{
  "n_layer": 11,
  "d_mlp": 512,
  "norm": "rmsnorm",
  "norm_place": "out",
  "bias": "none",
  "tie_embeddings": "early",
  "parallel_block": false,
  "extras": ["local attention windows", "value residuals"],
  "lr_head": 0.00671,
  "decay_shape": "linear",
  "seq_len": 512,
  "train_tokens": 154300000
}
Each number is 128 + 24 x the weight over its row's rms, rounded and kept within 0 to 255. Layers, rows and columns count from 0. Numbers have three digits each. The size before them is the row's rms in percent of the matrix's.

# layer 8 MLP down, 128x512, rms 0.0707, rows 26-47, columns 256-383
099:120152168119061142108067097137138153116140088125131106148146159153145112120151109124116113120125124102147114124124136113139107166142165121119149149115117153125134129109127112151118110137165119131135122144121090126127101107090104149111138096133100151139087199141130137113177125137158095153121103114104162173142072160159110128134118132149101131098148138135144116153084114097099110130149
102:170100093157161161154134131105141101135130161170130127120158116137113148165130071107171108115125114127146101085109127135126104103117123139154125126166136129095156118119118098081129139104162155163125106116070132142113099110126056103159145113180126109104144101108111165105114134141111139125151119110123108101124159147106132129131134121154143151129155170112145127119130113138091129117128
104:126092127138128097145141087119129156126147114135152120137053129127137121123122126112133171122149159161147123102094147142143140113120143123145117120131110136128090142129129137110124064139084081141133118175119067111154139113157194101090136125109124083142114148076125100112108128129100145125126163141148147109156138114176110146153122139142114102136122073122119124131142157151108148110129
099:152148107159116153075152102097117121100116154135149110138126140147147084134118134126167138128155109161163136143117136076130124149126119122135173138165096112130120122108147121121141117128162121144120160166124117105158098178111145136163080085169158109089153132106105114150122152138139127145101109134142143129130099151170108143145131144120129117131122126194090128177099142160097151077164
101:157146114061133124181137121128130132146091145090172173152104154143139131106136125124143062134130144091107160129162122138120111110135135155151097127136149153144122114153124117137131163096123162158127113128125122138086182108134086156159099116153127102120147128105146133101136123096095140105158152127179102159115124161132148124147107146126109109108138147124141151125066104114109141103126
104:127140120101147147164150134121131116136157138134125168182134152116147157096164082107147133166099099133097154159113172178096105147089174134123152115138152107096123102113113106141134114102134095120134135163114139151084091127130140109077138134157138105139128106153119109114124058114126107085186107184112140119119081104136095154141135136114094135100177139075109148145155156129143132145119
098:102151125138111149145094145067128102133129128115137137099107119112128169145125172140110131112163162163113126108132090131128136139120081163117115088115177139120140137143124139111126166090090098146085181154118107145132134130134132150137147146104129069155093132120130102101130131158118086112152165120107149141143120131136166163140172083114138135108151136158134107116177132140133105118146
101:121075107119117103159158141149142141115141137130127146146172133141106122161101137143085159161114151108148130067115083142090155136151102117118133116159120140146121137116087102105103131124125153122106150095161143124092101159157123147136122149142153161126126162130118093183120136117188153177132121130131167104129164116162116121157120146126138106151170155069153128131139121146086117132093
098:131114132140171164110115099141171097124117106117133120112085100145131095115152068106134096113101145118117135130117124113146116126150102168121147154103169087120144132131109118099128126120106111097071117141090101124163116162115165106108119125134114059134127172169096147144138138130139145124139151122103143146161135097102170106186073111138136121122170163109123167111100113111113155135111
098:098162096169142156136153109098100177135146128161102132144131092139127150119080130156139119142129154113083148173130107178101131151120150118157096074108178120132165137132134112146147115122149131123121069153145137121122122117119136119099124135151163135074111124111117118133102101124106109097098095135134136153092093149145106106103160128113117143163078113148115121144156131105133112119099
105:157140137140092136108121097111132086108138139114169169095135107118133164140140141127142166141106131103137125120136132121105106099163151137164105168105064115172181138120137094143151127133120110068119142134086117126127131156078137087165168127118129110129158142170124118163124115087118125142136122137151117173092164131138157156131134148113143134118160097156101116091123158147114122121107
100:094172158113125139107129129105141167098159141115101152169126126183114099126129123130111147145122081108133105127152148094178135153121142141128160090142117156132103156111108079157130158189165109159148106118112112124104138136108118104145164087141117159143129138118097131123120130130122125176145123118145126154097127132137064054105132132127108105108118137157104130114130117080126138130146
100:145115109170122114120159096146169129104171125117138101147131126147160182130128110136079154142154142117126083122148143098118125105137138129123104135114132179090158170125142136116096134156104112133093177133100165097139139142095141114129103149141116135173186112155163170108122151132134169113153161139176133146090104141097133161131147140080121113145125132108165156152120124092108121139100
098:126136143161135146106172150146108175103144124105136140142117173125141124144106131122108115139124124135140085146107123131162135141131132103108156099135128130118158142094159103133105141152084053118122102117118092130081110176140141126145143129134137072125141094096175114104167149138146162082147115092157091111135132112117127145120131131123143119159169153093130152079112155132148160065119
102:116098109158095157151113106138093133147098121152113141118131105193147152135120156129137088139088097122133111099131118147097141154179078129122132148103117130156119134118096135109153131116130111086128113116116127119114140103115103139171131144144109131137100112143111126171134178139119143091142082152085149113135094140119101148168137090168132142146107164113126118123116098124112107124100
099:130155051157093110119126129181128147118080111150143129100083118159147175101083110102113193122124134109120137108122130121121142124136077165155097132102071132110122131110126138105112136128120129125098133099174104150119119117126134121098168109120137097119121139108152122131127097136106132131069128115142169096124119088144066140117101153118122151161163144105117160126126098186096105117136
099:175145105084168069142150080095127168116103181130103122128128099089114142122100126131124111120146147163156100074118170127128109146113118100129139163137103123110124103151169174137117149152085076121130155090119152122135137130092139110101144128171136141185168133153127119116081131115133106150146133122150131096090064127144131100096099104162095149088137156105120121152124142125133111140122
100:099131138130111150163075106168139127139119145114089103139101161163075116134135157116105154159133161118103145133126123120081131108133131122119093115148171141104122121196099141124098110108135155157124098141116125120113103095125094129103133097167158097144138120159124094136148093155123125145123075114099178137107145139113104126151122095132070136109097157109153105163122108150111110165105
098:072141146184115142135126124108152095117150130132126141124141115116120137104096113122137098109120128098162130111082125108131118153105152136139149152153126137151152168122124070103124129150163111149120102117169162147142187099129149171164128134164166146125116146128144108135101107131118121127117112143130100199108151147127168120131107095121132109125156151119172156129136102091127077107111
099:168135122124169148108084122099173118101122143161107081104160139151165134138132102156179140184115164144124144128111073068112158102128056153115168118131187133161134146131128150132137115097148111122123147153130124134100145131140115091067151136117145173158149096149130090099096123127106153101091153101169131139122139149136126113167115120143115148098128150097137112153141148156097096106074
099:122098118146129094149130121092158151116096115111121136131140150097109078113140171149115163102112116118149121136124206116140145136130161146110108120124075139141067125096084128131110082138143124134141100171125144130136166146144167118114153150116129143128144155114109155135126138124099104115115167096154154103136143093148105103145147143135156088118156119180131136156144150153144098136135
099:137111134136136128089141107135099121141158141165098076113135129158136155133127134113124146119162127134088164133086125130085117116114088097116099135163153160130146136134166141080135102107154136104114115113129086144097114143158109111074104151115150119125118066097129146133151115131089106120165136102143121153111130080167074115112099127122104135107135117121166126114143128140138152113159